From a checkpoint of a small transformer trained on Wikipedia: embeddings untied during training, 4284 steps.
Each number is 128 + 32 x the weight over its row's rms, rounded and kept within 0 to 255. Layers, rows and columns count from 0. Numbers have three digits each. The size before them is the row's rms in percent of the matrix's.

# layer 5 attention query, 128x160, rms 0.296, rows 0-102, columns 120-159
135:161114104097124139084124098102125139096136138083139131099080137094115129106126124111140126081094093124166090144106117196
096:110088144126182090121192164172124084149147132162125089157085161123165132092147168118116151134152161182149134188091134147
096:079120120133155137145141091144140134147126154134145157182150158130074148120171135157080058135166135091090134140101133124
086:118134168128159118086140130138178100168154079122101129112076110112118147100130107132144128064125173110150187134083103097
067:138130155105166124146079143157130099125106137089150150128110207108137098121096116160063099106118141170165151169155092143
119:051137101134177138177175159124137115153145126170137196156162174096172095163161185037140111125174141158093132097136133131
067:129116162127120191149088078081061179118163126167145105090151151167168088144133105106087118112080093182136103160108210088
091:139111137085156113104083121082110150130164085166091123080090107187133137109116107081084123082133059159128121093120146101
080:144125150135107102117126109151120105108089074102127152091170115168094167135193101130128119129051156089154112144115166149
073:097100109126148116092156095127141128215109096105116135130128163175174089183102121104135141151209090132127129210124182154
106:139148122083104144121118107149138100141137115132111077093068055180082165114174121166119159128073146134117141090209147128
094:123101069162139086141119151088099120144142126118121152104108141166091126191157170065114129156186076108134083105135158169
087:078143173134135095170136171064140176142084100149113115060112137145127116130103112077112150171149057136120120123104089139
083:137094084140139147165126105131146131089126109080110145127188104165147159072132034148132146186135116109148108122142086091
081:151110135096092168148124146121065162143155118145114093070168118119123189113130120145105127207072142061164183145138096148
096:071102113096133089127159154170169154137110146129125167164153125143234097140112159143136159107176154112157085121111143153
096:161087138144119183119117132143141153106150088111148055089110110097095168166164160136153141196086172077144172173136169151
110:143117071098138114153143126104147071154113098108116185166115160120176057106160131111151117125220154128141174137100102087
083:161115110076123095163132112116116134188094037198071117084175109182115139117145184105115107157128116117141114126132123116
095:120130060172111101076131101151128069152130122100150167137114111144066114159140145129106127126123116153112093084117146157
103:183103108117125111062110134120103121131172119113137061099094103141130148062135132117079166086070135137149175143108134101
069:102103117116168118157138167143086096103129090109129071116161131126099201177126102120116169170146163110124112128092137148
078:125109185091116116119085113130074119083138056125179090124133139126127165116108097111098113095164182113117124135137185087
071:123185129107101109100142118146113129121116153087205131148115079066162143155118164139120126140104096115141127138064123143
073:116166072127127122148186098227099093132129140116182080154144148094109080117119158145146154190081123125133111097127146153
084:183108137132114143109137106166079087108182137113057104049132148072077178115117158120104145114109150074141142111125089120
094:111117129091163118201123125108062128126104100139144141175182182162122092175114108120120087149188136157052139158118168106
088:100169098131103122177163115140124150146140115130098147172177139075148106120149154152176127113191147088120112181097113151
085:136153146134132121125169106138219098096145139117179199130130075107103107101173147114062133141119115130165158163066049121
087:078168166156117113115144184153153071104192083138098103149094136140135147139112130096111168084087117134104134144175132153
076:138127096133070112076069122148160092113167136120145219101143054134146116202130118070133110143145129127135130154140061162
085:144073147122169156128164096129094171127108073127163093163085129114152058110143104081092099145175197093154146140099110123
083:100110106113165177120095100132146114103133088074118104137091063135093128105086119105080154080100124192100131122134087137
081:141084162157125088113187148084172124179155104096165179177118080135054044159123072176122089134148146104134145138100144178
086:127133109067145126144121175116097179116057072118127032102160115073103124111120154128099148174216144167077173101115139132
094:138163184183103082119119107159053142150136114118142066166113102154127193132073114133082092127157074083107102182143137128
079:151089118144102111138183103118102120199135104154140130116111104129187132069201158207169072154090124162137137097148132177
083:085124138075140114121150167196165170117171095180135124163109123115080122120112141086101135154154169126142187111169137114
080:150177105096098126148166177138114127089115134145168118121123139127171207149070129108059148110167183143169160128125160115
088:156117172079091084152155171111081102139094087071122119174154138071110104100176135171174111157119180123155073141126125088
084:069107138117142168138138190082125128068095121114123075171155128064095133088074177158137113165105114126138103102134152108
085:085159122139127148158141099165091148136137138121107182133102104118121076082145094071085113174108109158135116079143132159
086:139127155196176135105167168129122125102173112149097144129140148152112086092116194115149164076107101137105123165161181090
083:142154135166060115152135103172088109155154087144169064117145129131082151104201132174072087158148156096136161082184167163
081:120116084181152145161110110160121097127152106133128132095162149221127139119084081104139100177143096088149163155045158107
085:167119121120151161111143103077121139073174093119129109141205118148178150151155137148074113068168118103068172112128128081
092:149158137127130108116154125193145131151153102131094102128140130117124113173149188193158123130100155122115142095135092141
086:127133129110156121102080096196084125191135105145096139110200150102201101103177109109147133033130096078045148095102103117
084:206137109136125147120175124124180127075154099133152168146138161077116102121106137156120157087158168111108147154153110144
086:117121127108142127148122177143114122107077139133207031156163136147119116152097147069160129229185127158105130048139121150
087:149144112083161163158091098179126115183137111111140156111126067096096124081109123138115088100136170076102178118077094143
075:112126128154059116162146144147118044206173165131159137129126091143075097063198124124126156099112115149153135174125106133
087:171229119175157143120159138103155158134131110158076135152193118161125165113134080113104095103222119180149147113071172082
093:167125106135150075069148108142125157060104111110096147155118074118118151077090097190094065111080178112116146119149121112
087:142197112102121142126095078047141146122141112107181119196127116171134129096125096133183101110231110077099103126074130130
083:108127113116076125126071160110141103153084103147182142107101118141126120085126157054176091103137059091189107154061124139
085:151115113099069081160118142101072149151112111146081142076136061089140125135096114110139014118137052168121179095141082168
086:129157168147086171138073161130135183146127072147112120120112132145120149106118117156158121138103087085144118106151135079
079:198148093184108186119101074070176134188117140118171147172088072117147126132168090188111155071089142088111105088100063187
088:084132067177157179135177136104136113177178103153153144102091086121113116126169183119154165160104133139089157102137205052
082:193174096124110109102088132105140188152148147119115152134139155062109124123111149139149117068115100131163110063130083132
076:126138129090138112162153143128065118117072140132104106087091117128113146154172163134084051144162124227095071144161129134
087:113160146158090158129149132082166140047147129095127107148160098136118080149156068161096120123126164154105128102167106127
079:193090181093168130125145144126134113118118145129064133111118108164126114105042117125075136193134110147122115122164120132
091:104128174159120164159120079140158127104089149169102169089106085192071121130090221133106154136140147155194097115169139139
076:117169110120136074106176137106139133141180117117156113143163116179118104137104098114151169118197100131147181156108114103
073:164172138131110157113135088162169111137164074078130108141119097139155120144121134157155137154193099128153088160129133091
079:123104161138122162135114151100117139132125158161099120122117161085109130119138126118103123118067175146111160134124130166
079:116086176156120154141110144088113147132148151160096130107152155083114147126135116101109135113091134151121155144116106163
084:110142072112123100145155122147080127125097146092155133141108114169168132147106149127102094131171167141134126104142123062
057:127119099115124094123146124124135146145111085125138127144151082181112129102181144145198155139172139137123071091123152105
053:134147109123067111093111115132091120111095137092172096112097170158157149160111134086075111125117122151141125106139142070
081:155143131158095094099105162118182170158135084170165129152116084145108113137173150146168162150108143121108103090123167110
065:088137129099141139134155107145120110087114132111106107110150175127119152125101118114073104115157132145163090127134125126
104:103119157133104184236151151167085139139101184088157101063053127124176158174128160078120097079096164164083224128139092140
074:200148065130142109150155078135091088172119178078142139112133137140201100091077155121144079131132200153162113188144142123
087:161145142109125119094094104139135092057156096136127131177143106077061149140125034175130122163108143110169094133114150081
122:196129167121129050123161099128142206124151068132175070064124210091147090061106120148135099156120107143083099106178170145
110:126150165207119125123123116172125194158138155145117129119124164086189140146128106152032143119175123154087114019157122093
145:080166115206136108093114141151121090092109136170053062166080163146105149091164089135150105132104163112194114078151116109
087:130100131161089152145140123170166130168108090169138157097133185192091165078120093172175154175137111120101097092145147154
085:113119108137208107150145115124054139129121095217120097147131098149124222079163103090148132145152138128119178187145131122
083:093097082136134075120164134115083125110119129126155154171157109184116121137149096119151143128181107095129123161132114116
068:126156119122197153067114133116180155121165101136062112147145158105099110131139130083115127088097089122116072124122161138
065:130104193160134152115129150120162140117134131143124194130153149087116144100160114118145155136082100136094097123155165153
067:106096167142145175132119143128120124153173143136094123114136182067120144154121131129081122135090128130122176151134129142
080:140163088099125069123146120168111109110109128105179109163122104159157144145135142133107114157145143135141101104126167073
063:112117135140146152159127101108056104137099161098105104090100156096123152162100114115111077111124131129104161141123097139
052:097124114105126084103140120133110120051094139092146102101107159167115161161121123101097145108114126152133099084141137061
078:127167119109159166198154094164083091177118169108082132119123137080173129106089126112133068141172118136157118174122105175
097:103189116107112098118116151129136103084114111163154108108124086175076160143132081116143102152128134105141119117110126084
101:168088130141116114100103159096150152167157126111185142132084111180149115129171139113148144110093128100084154127131145111
118:135096088156120132113142102104139130145176152101152142098115174223176142099116144091076099088202140125135075116141111089
125:182119176165195152139124108169151130180155128118095064150136077151085137119149127120130045163158083138117144092088114160
115:200147099084129104125164108128152088109140077147081160153179098155153118111038132111086061108114151125201085126115125162
134:068128112150146107151196073138089113120134146142057133091139214137133103103118137190137193141128113168055115187077163116
116:085123180098085141127083110134172078082140155135131154096143121153122032137102167146114154066118131152166118104096091152
110:144143100164154080108157176074162141084149160151187102115170121146112138146149099127040143189126093144128153130104150159
142:113081165197107133081153158091089149142146098125143218099135182162126102124127141143167105155088124075163133094124102116
136:137171145132202163058089150171139122147094154088158135149128149141144119146130124059186142087153144180107140136168167134
122:115132151096098096161165115113086075148144168090140148146105076154177164142172179115168078138092133147146172102110145090
113:093138119163173064162122080106105136133129137096098137169146114089197121123198149061119132099151149168105092140110084149
132:155115158088149185115134129155069109127083170161119153137125103151123067150077108135108102078159102078113128109104149118
# layer 5 attention key, 128x160, rms 0.313, rows 0-102, columns 120-159
099:135113171183149201164093095109145136127142085144154112121103129117126112107147136119151120113112152129130108139143112123
073:110145132080179129089188100096173099124164118123160108147044148122100085147107116143131164113124165131139112066132130090
078:121068116157188130127067151127108170112140122120130128118138127079107073178145146137205058111136095150153126094156160151
081:135144178172103151158136124146112151148129132124152088141075161085169112135197143090118096110121164187158089090173150135
074:125106133094080124133194165093119086130098087101040126163146097167145138135122097147154165114185121125093125132070096093
076:080114137099114132124164157141171144119100140125148124098143099117128090159188111146142172139124121152089181136095136104
071:144137151144066134153096179185148069187139121155182116125106130091116107147130175095173114165089147166145134146136107118
070:155074207137081138116090135149142067130103163106151126126140172157093185113175156139134119120073120139101064108092114101
093:144163189146072145102092143176140105150125124124158135102103155135122122113170121190112143115159179179112144080126165111
069:175083153115084095124106138144137164145130195158139082118084129091086147105130160114099109127131111175083175176101105169
070:131175132102112150124167114154153089114158132130094087149094157160156156124182153177161125158130170142123199134067096135
077:158144130151151127125119130184167136114098174108144147161117117159154151110152112164138146093106147065127185149134132083
073:202116149151199141151158143173087170123127143139125136124132120133138130111165177193163095169160111142135085140141078157
068:149116156158113124082172121125166147155149103096135074094087127090104097152056187097205114110118098159156075087122120128
064:082161175141179094172092166132170134174118151107159084150118146109094125166126161152076171094108178121114098172075121136
071:140091091175071096127144113155042156137090151138112069114150117093164093166124104145113116097164139147141167162094166190
083:113091127118132153130069136100099168124137073171090122103116141117089137120145135110173082107134124130122089129106114177
098:076152155159131199122130086095125154120122075123167136136118150101145128107135139102145097105157089151162128121129128150
096:130132103150133115126151125108120148083175096114098131133137165135104148130116128119070155115118101104130184132110179171
090:154161145095126138133168112111182084111099123149137146116125119107137129131148075143118128074078158192119154094151106102
085:180136143121105117146132140172154098146140115124146157075127112095159141096128125112146076122104117183091104166159159148
082:135137060121144106110085152123137153091131139137040124114116120143132093140158133173083142105123091117125138177081111115
069:137141144130061108131092144158124160160180086115101106171088115151086123140181113161174114132102119171109114139059145152
061:113136142154147152105135079200127139103137065144091149081118106136133147101070141130133114132075117126129113140135109091
064:140108183146189093131170162145140131098134128131114117136102107128106152177103128137112090150149139119134186148122082098
099:128135157118125077129144130160174119147124070164138139053105148101160134088154108153118147099120131127131116110159171149
083:152144115109157126132112174070115111124170164140130116138152151157088097169100109114094136138094105090145120209155099155
074:091121160139191109112094089103143132080102166179097149147107116147168116171111144160166083093132065144131082112091123157
068:158116113154223154154110157095125111179137131163096128085128105179131166122095087173163132150135129043115140134101123133
064:117089118170086151091152135061108128147109149161121105150134132161112103111112128154129177155141161131106159139174037144
062:059117070137171123066151099126172114126148127080166071088134154118124180132139163156136152137103093116068156136087075121
076:142109132118138175160129147131090087173135155127124104095093171158146100202106167110144152162083102151095110126120146144
067:149105161104165122157131138112131135142114185077145166088164108143159080123131063133182089116124079126098125167139107105
065:074198135117098209215108147090109204123094165127127141110135151169116185123129087132161145169174126106181183125155127169
072:161163078135087087115085108128172060133101121168179140105055110142125127117091130096140186050055134066101089120126119107
079:151137099134121158126155093093124159083035146167117118150186067149120127135122111173137134154121126093063104188132117169
060:170136127133124100100095152127108204115102125131137115196153144108057134132079193072104174116125201111110131045128183108
064:121220088142081124129159112116118138191140123110120089142085129142095147132142152118126100137085066128133115090112070140
070:113093155106139200139183122150056130133136154151128192076136078084150098156141066111146105141140102110126119132146082100
076:113110082180119131106106064120155170178118193089112137107148134118143111135114151108128139134172192124096198142100160113
066:138106176164131148120109151158115140173120124134147095096141143147110109156199082129137157152193107104144102144109095149
066:127147123142104108146155157116158120138125108118074081113167103069127069140121145161102164116130118114142156098073122068
069:118162163143066097154110109140084096121079117163080140148055111133130116179157090141119078161122162137120142148132092110
068:104152122056192142057073147056131059117159169130069161129074130132126151088128134137122167100145143111134065065110147113
066:131118123133143118174155059182139162125079146111136149201079073120097106115134092106142143195072185157101132122179160157
064:116090084150144106146115135115126132054133170159109100103091106090086104098097125127122129135077119156116121120164094133
071:096144131142188113188133152088138205079134088098123118147074119120113148053122089101125147124213060113162141121179112120
066:134134168153110117168147172100080091106159174114201160117138112146137165181089175157081138099117159161146129137116091109
070:102168119128144129127149077166083099022093170100199099110208071108101135150078112113108116133174161113132123124148136143
070:115116119120151136107147112122115140117193132180112140132127105138120202104098113112115150123038146152108133128147145092
068:146100139111088137099131149126102148086123056115169089104111126066050147122148116110166150070145166193127155159106081125
060:195166102174126084116117094108144167100083147108058078152124175091158107144047117136147104159128066161076100122145113132
070:075143123128115147159111099141144153146073095095136136072095099126125077092177133101109106155122132111193154129148091201
074:127182136126074147095151139110124139149190138136087122157144143150105151101127108130090123116151103146116085140043147103
068:129160103144129077123087149136214111109132135133094128178191084114147142154147159135093162148119082141163102153155176181
066:169197171107138038108175121105127143184168159116112110130163127155132115164131127184088140174065176135118139133119124127
068:095175102151128148177148080153150166140109199102150110114111155123130134114092196072107156080080094037141116144115038115
071:078118065121125104149186116181139142100141149111122114186161136089127158173094136116160163172134141150153138144208091137
061:152135166107152125132112170087119124099125179160125156154107181164102121132101122126125072153159086049116114136114119142
067:109166162103140102100117175143147101065168106128082185115142131177092119175121066076113177119148162106122151168150165134
073:109096124095160142116114115154168093059151138130131117135137163152145143077078187140175106125141091117129133144169181146
067:152135184137100076143109127204152103140181076130177105199122149126106106126126156118120163117126051096154131127151131116
066:121117114120148050112165180093103080175105162120064114178171084109105131109121103131162144107136101115119130150180110132
068:113108061126118079145121044118101132141118131130160102068087199131085106136165105157153193097125084095101164146169181139
062:142108087089164083075139180120093114149143121088169068178137161064175119112160027114156102136107121118042140156084113101
045:119121112100110150114107129131076139119069143136097132121104104123183172097181165138121070178122143166106056110151144166
047:083105023092113102157151169125097127129079174153179122108177129158121148096142096112100116137103124109114160079126163147
035:129116167175168164152079127127176105101140123101092118143132187113147156123107111137168148114076069113159130157127146086
030:141144163107167141135132112130127152102123091091089123092121141110147138126113167082133096140061144117083146151154109123
044:162162197098105154089110117130163126090172129145130113175125149096107132131145103124136195147127089111132091168116114157
032:144123064154101152085137129140163086138129161162132075119130105139124086136081124172059123144165112145171111121135106145
055:154119148099142146128159134127160148088142170161087094117132129099144126120152117175123125118155114168144098172087105170
042:089158093127108141096091125139186071150129067137141158151158109163092112158126091157145143114137092086124120121168152116
068:081182107122124172136091090139129073076159122141095109133167126074077115132111125190118116153176112137150080140134085168
068:129091101127135138068095107092149140191161102096098164163165151104115051077109170098126159105134111144152069182141172193
091:109167138133111148168134104153086107074114169120092086124148127029110122153110129155111121189137149169154127130115087173
111:123184161107141122141118145160115117107093101158095127152156074046070101166139087163169169182087133117135129145110171117
128:148127134069101068102139099112124181110138064143186118078117238078170081081098120148147133130106126136095109133189147117
138:108143184214122134121125125167109206158128165121125112103102171077172127149150108161070168127177127149052130041164145070
142:091173122212135124078098154160125076080115137175071062166089146148112147092160087106151090123109170090194106072158112102
072:146134090096155101108121147099110111095153182116151072153120082088173090149143161079082088094123140132181166152109105109
053:139138147082036147115095126106200116117164141073126145122119135111113045139094132176097132137112135116140104083090149143
040:146153109113071163125119092145175161171154099134166097084102094098127116119103141170142152165147152139163141104128167125
040:115081106121061111232141119152064119114086135094199150135125122146185117143114117117123119155060181140108148077113162088
041:108097062127071133137098110115118131142127130140113082122109121142155102189092116106085092126125167129137147077133112113
032:170125171098143135157109136122127135119126138114132114111108167080131149093112160077152157122055151125141139126135086140
053:118165151094132164094198126068135144128152152161123091123123113116141136117140115135155167114164059146145074175100044130
033:152111169110134124126154155121117169170113148122141110092099155116167171130134134053143165118114115151102165142119147105
061:132169113128134154131113094118116102077167156143093068150137111080111111115126134197127121145166177138150056123112073173
054:164113139129145136173156114119089138092119193122116072110132144085144137125129149143117105153137167177132104125116091146
074:143114132162104167154127129143053176128119170084132108035122123098225109187104157104116134135107142165127130133098103178
069:202071113112152077150150109127114108119056134110157133117133141137155099120051150121180150130079208138147109150132149101
080:195085116123115118052132091123138114120171123100172126143163166179129140116105092135089110099154145114128094130151112089
134:213143186158174086118140105167154185163177088150145041112146117098107113082142109169131036165136073148100123086144141161
136:194148122126137130115159123134156122145148086147065175143162131178201111101035150107071061089142155136180096095127124127
157:068151104168140097127185080145087109099132150158055112104133212141127111096149131199125191156110136158088100172081154121
148:104135175089076136116084114126154083076141144133130151093157131140113047144111165159118156063123116138163116089090094169
138:128127090165152093110152185075170117104140172157175108128167108165127142139145118131040143164122100123114147137114155146
162:118070154197112131080143162080088157129141107129138209112147177141139102145134154163163109152087111084164129090137106113
141:164193143129197183044089147153148114138084146076163109165130144144142136151124098096175162087136146155121135143187166129
152:099118164090110109181157119108099084151157155103123160153099079157164167133164177095169085138100137143123170115119137088
139:110131113169167055153127062117094146123127149098107137167163103070184115155207154071120140116130142161107083124105094159
153:168111167086129161112126132140073134114065178153119158131126094151125074151085114121093107104160099102126126096107143119
# layer 5 attention value, 128x160, rms 0.284, rows 0-63, columns 120-159
099:128108109121142142137087168150060113122173099131110148153166120122163099122131112150129148101147100123138111139122096044
103:113073133113134145132133150159115063142138111092067147201116156135160124152117115141118039173128077137139123084133133129
104:135108122119159092081119101061121076139126159143069139130185129100098134041126116159133101107090129105155140116122144087
105:121135183074094150169161111135134175127116153147041098126096166213128155104131120144108105056139113069103087120123084099
102:111126089169112095199131132152116141156069124132128123092136174122172129144144130130158143079120183134116144063145170120
107:071171182115095093112135111123163073147156200124107162152121103133131108098159205119155117117132106134109138075175169107
109:154024144141100117126105096127185188134131129132074092097104103146163141085127117084126099056118100084111103200103128168
104:080107136163104086125104141202166070050128173109155049104065198161114179126172131075145103129147167167169124171114124144
106:132155057098097127107037177128150097114074157111050120138108123119134144188101124160116136132112084120123086160194157140
108:139188163134107153123112219108072108123099141132102071183137150141114122135138174137170148099063156156101146147139133144
107:093123107160078079161159143101192095116142203144104101143095103152142154081105095111144128155088119114159051068149174123
108:126139130083111107161098129086146172138070144064160139138101088139149150132039122140171112095118121090124124094184116171
114:115173112171167166136134077104197171157128069115165160143091064185156097088155129144138071177149118114118111151100170101
109:114063112135087110122140145114123158145113124106133168094088141136140122190109117185113127099041112064129161134161150109
103:115124151150133094097147065149139093114095167152179122148142130105172094136105078169135111156124116121118107124116105049
104:142062096137085090101109135157064129097140130164110146140109104146145111133152164139144077081173086100135114136196163172
109:143186140157168126126056119170142119099109107180100146140109132084144088131129078110163149118091136129176096098104150099
107:079151141109183153144094143086098092119118108130181196168111095124169120173188118208098124117144176149185115157113110133
096:155111218120163110148135191167137157132158116113104158170112139140079074106098162170110169157134104170099097168099160150
111:084144153169212114179134137090105127136087144141126094113128133175061099151125194106133171131159092124087121172120156105
111:043100103068145137126148144171109122141131202099127128129159112120145112160143122102143121184109098178151163071194156119
103:137103123154131135071123076048124174104089098121129156146097143155093053124086159120077146159095077094133049125112077119
106:132242118123151157116155098106160127097114102147116170138136123119068152137123099129133163165144144142104103095136081124
103:177127216118107064111106150127153140166099080190120119166129130108204109138151186123169152111126132124138114126150124093
109:110169082127151129094171158142124100155112069133111096125139098195107088194146139118158168060075141131122136067121105125
110:085170126139076138160178112121114124098094065124083137183144127099121120144166140171092138153112125152105150123143114133
105:130146150106139158066086133153135119094135170061175144157158137167133190096107184122134162149142158092141144078097118093
114:151144160121073110110108139177139112142173103119101134053133127160086122122206140122108095144114109089153162125131169132
111:082174121093143076130126170144148118067131154126145128114139181116108202162126161155116084158144136118118095147154088159
109:106136104137111109171164171139115188151146074184196143158166108126138144163142135111053157161122130148105103143146149119
103:166153102098125132156136092157102110099149143167151116158143129127112176158186073213172109143075176158052090053137126122
114:150166131188154090122160135180125102127086130112132079085165141141179094129131125179095085142137076114143111169128124179
096:134208127179135089166076101083124148094104146131153148082094097063093108119135138070131087081133099103094156114133100111
104:083093123083135149100184079141216152059138061159128110158116146172101146159145111106090126108068148184087120084125170083
103:111139083154123097108082074112131090112148125129139159146104131099141173152166108116131123128159090134154155083055088132
090:136045089145130139062155175076118128145085165108101134065056112146119155121169124098091137142127117173133129129124040174
103:111174110103145152134060025158167138143115142158109122086107076182174129139142121151116128183139133096127146164083103121
100:091099105107096170176101140117139053131171115214106040145118165085149145160149138069132143189151150040116155116112141176
112:156134130117115134124180141160084175064146150156120134126183087083154082141109148092086078147132193134099094131131092146
101:082101146160143160132169116110131080157155080134163169202108142133163121099119152119181090100099131104056149126176196152
102:070139091138141105098138129122124148105104083148130199139098123135104121141164102097184124134148113114168081118144139104
112:167098153143142146112109087080099154087169111102098126178168141121114182109094137196150127103150144120153127101110164137
104:113108103086133128156116166135098128137116175111155138131172110130076091096064083098123081096132101120102111158079134118
099:161167143102133132165129124087079127147166103137144107164101103157142179053115128134107163153116134124119056165123145081
112:114111086138139162095106174152089124155130121145125150192092112078165123119132215087132111078128141167150144129166158138
103:143126112187074131143155112080150185158161051085108064168148138141105123139169096095151143102107082212134126136128146099
106:127117086143076122093188083165128143151157120150141100124125114138095094157166165122156107098162121081056091149166109136
091:129114155151139114100124071101091130063107107089129143107108123082096113149122082109135171135143150117133135100125152169
104:113155125093155081142083119141170126140188126146124133130132108145113116101129179096139104140153103120133058133090079110
107:092120123107109149116115092145116166121123133131136099115118147100065123104144146148144106097177090118146109042142164150
111:108144154116192224089150167125151086103094102112155082092184115110118138196128080143175121144207192170165119187127086119
116:104116124117130087107118130137140171131124125158126157134132105164067115059104087183107159188082127120191199088109173119
105:119165118142124107129183106114117101044100178154121107111162139153106164163195109118103089153175098035112152097200132142
106:164166133082109098114122172141169157108165147112138102061138142155128127172145123169116097145190070154139093114144101108
102:141121149066106165151093173110105079137080094146122103153145117087137106133158130155134118173133128185092117171186122065
108:120122091130120114111130116121120062115134150110093143128097080128177113160086081121116101125077120075135172149149130145
107:115192172094155179157107093162153125075125155146165077162131115127134117075167136174090116094055197071131113182158141132
108:158127093083070175109111135109090119141126183182110152098063122119163154121070153069075148124138183130114112130104106137
106:134113130156109150134094135105149129158147145158132087181122131179104114094162108073151122174055121100133146121079153115
107:086109133086148087164145123071145116154109142096147121124140135108165083143113103106082148134220101118130134136137172111
103:140148210113088121160144101112185156091155080116213085164159146130141125102130110108130112108147143124112150169173126184
099:146116134167136140152157146086160099134122131130063156152070089111103153117135169193127124089146086136179123124111080153
108:126134158153119152117183133095103086144109135124098134129224126162123134082184209135060128102126168135083106123114101132
097:146182095100113113129088095113111192132119135148122086086053099132109107100157181112160098111080110140117099169119086109
# layer 5 attention output (transposed), 128x160, rms 0.302, rows 0-63, columns 120-159
100:122102122081075138104096195120104110114088118136092124153126116114181113123185155126167169123183135123162141186118104041
102:107079091177143090145156143092181131116116108110086151140163159160107188174107150131179097063142120113155126109118110141
100:122090138087173108078156123096116137128096102164147156184186157083103107108161165145146135156149111155125146122107099134
107:142101124094114111105121139191174128142205139155105132120115102163099164118131123107115112165132103114135134060128082142
102:136133089168139085143163122168094132120134105183143126086088119154196124154123104140114127083186131136131145109157120096
109:123133117127102081162095060161079104147146132129153141153143143127145089141082188152193120140121120118117148096143134119
108:136124116203112137150119147097193103150132085131138123113068157155146097089102086099140120100128148109077175204066095137
108:109084097128122124124111076118119142115057190075130087099102144132102197117167079172171100166149161111118133141163106118
115:100106138080092165113048143177159137169091073099018118145116125099130129140139150136118136092110109157170115195136117143
113:158167160135114108085123185143077141108119132128107089128144101135078134153153160110158108160075131140093178163193124147
109:088135113123084124128212161138093071139153132147145107132145192187091138102155111120158106169176096095168142086148077111
107:145149100075145127119154154118116218127115132108107111165096112078111131139118119142178121110119103060131152136165083114
116:137182101159181120138129107087154126133126081135143188147104092218123125132165124086153135164120077102131140149120065126
111:073101153091134137181133128104153153153106130118115136161134183116117107182148098151088107125084078089121131173132110084
105:104074111133134116101179064135204120093131180111176095179154153093176101120078105189135157128122134137155112152183128086
107:106115114209120128084094105124091146109214123136117167139162137077132123154161132140112150118127079117090121153126192188
111:159169124087173111150163140148137095140127117175188166117151125147102109145117109130147147122206115108109143141172143131
103:135142166129116106127080096055111099110149142067143122160078117182137101167149106165169082127140204144125143163122142067
098:110150136149152141119079135130094102127102106106113186095165127155081072056048097113158107159137058161121167114076110092
119:084203135143154119150166186123121127115130135119137119124156126136106130150154166120136130184190103115134081125130139108
114:057113082137129121103189188183125129145120165076084115136092147134138127164122147135163151160122184217127121072174137122
108:155107114105133136089085084071168115140070100088141146174079085147067147110094143132113177164135150122123067106168144193
107:120137149090146143136202108106123126095118125110080177144146117124132138104143134161155167144117148126134076076159146097
103:120157147162138075146125079147134116183158125169125116134143144095149120170101133133115165181156145128064166125190139146
114:172159095083134129160125116152140113086067095101132103073118096146144121225154082131127152136098160165105169065180161170
113:121151149110109149149178124126129067179134089114155121133082106093097133132141146144085136157112185104114190183148087107
108:140108130183154108084120120135165140117155187098169144120169151134151152120113135117125173168124183109146143073135140104
116:138106139138049082083140115144155087141131181079096154133142099129129099136160135137119064126084107088181162111162166117
112:068130178080123106159164171143162107108115135102131138149134137096064225109096153199127110097124131121171119120128111158
110:137153122086124099145118186112102191165105130161167155119119063175125102121122117156098222069129151132163143120136126147
106:150235125116143139097164146149159123129202118157103105133178116111183124120153156191147152141097132102117160099152069097
116:164169072164118112138163137114107152157083162137125115100104123150107103112180103169133104153074124093116155095182178152
099:100137145175119105097139116149098112107120081123124104144048077043088134136145180102115094154138067128124221137149134059
112:105100110073122162130223121103167164112123106156157126201161103148101147121176081147100098105101134166109140094127140098
108:072070109134113158072161068115099136136162147095132101135092066119127163167157130169142118123178140122109140176152133146
092:135058133111144111119127100147109108145135131098081138048128172192174109108164160116123088116079120169152103120150130204
106:071160117125166130128096103060158159128124147150106078110109103127213127143110135158108141163120147102100065148118118105
095:091162167134100153121145094085093115118213124133078075156110087138134124137134153173158124126154102061162127134150130128
114:131096125159135172070141130188082115098114176137143109140139106113101099106096124123092099207101140210130152054134134156
102:100088111144113143094124060111123066148140113130097148176174155124113083106108124081108132106134104103095203098131138109
100:089132092130075113120132069143154156142077103125127129171134118133109189127049121118128158133075111113126082116115181124
118:155104115161133130129142111135171143116179192148083135176181156083155105112099096064098113114169160142139172120089140147
110:111094057117110116137101164076087117119158117118180110135146105128146139105123129129149189142065131128160144096122123165
097:176177121167108081162136152117086139148052129123157149110149127171208134172084073131076093134143143154129084160106122119
119:114142140139173155135117153100102163112162091205123163161095132058171167108139204150117135070138174193156115090143143144
105:129119097160113114091176143146144109093131118091148068059084138179079099164134082103122161142105119195131171137133141124
107:139108135158128146117169073102157149086140161160127127087137077085143095094139144107122137137105152149095145068169144162
093:122168082095142125061171054135129142083091109116136132153167105066131104085089134118140124081163098118155182127126139132
108:173151121165137130103127143169192184058138127132103102156080146179086129093121205121111116138158123077161134157065087110
108:097075140149129097137102129116109113181145163155139152115146151134090134200125113107111151167141121137088109046104136171
110:111098125109175186128159191156114138195191137092187113092169148051113108164101083144115133113139184118136120127141112136
118:175170132098115068089161102101131214140158213088101161105114105176127161062121099094169117079111128134170152106098171126
106:173143129142167164114167121126097138163094098125101133198178175169124133126172136104098124110160143065184110088135147108
112:129199105096124084098159189190140122112154146130112134098072177106137109134143174195146116124176143149116109131113149163
106:175148154144156196111136139054113172161086102106142091138144127114131154162098144127116127198070136141134072168114143065
110:102068054104125126106078132109154095108088135124078118172186100110165119151113096094152097110109124093163149164125165134
109:105196120158156192154108110170124121078153196108129136131193056192123113104094101142117079127069132076125113166179172122
110:190067073107091161104143148089050160143100150212077179154091128091193143096126120165127085140126182147119059165161087149
112:198119105132109115133131165141159116114097144190115130176095146152124184079138118136133118184150181140151185147101069148
109:112079145075151165142203169091078161125127149085165070156060157151160073146085126116133120169168122155111148119150102081
104:138129222081148179146151081120180131129150141147144103111109117175122137098093055111107072143115097088101146129209143120
097:133101118122142165121164153104158091158162132136100201142076149153098136164074109099101121147170093111143123103127148135
113:148131168114127086131144119105132088128137108129133129145204174176108120095170138121076189229111154147066096129183125148
099:156199082149032110108149111136140156150093112124145107094092104081096144081119111105128137116080104120133122132140093166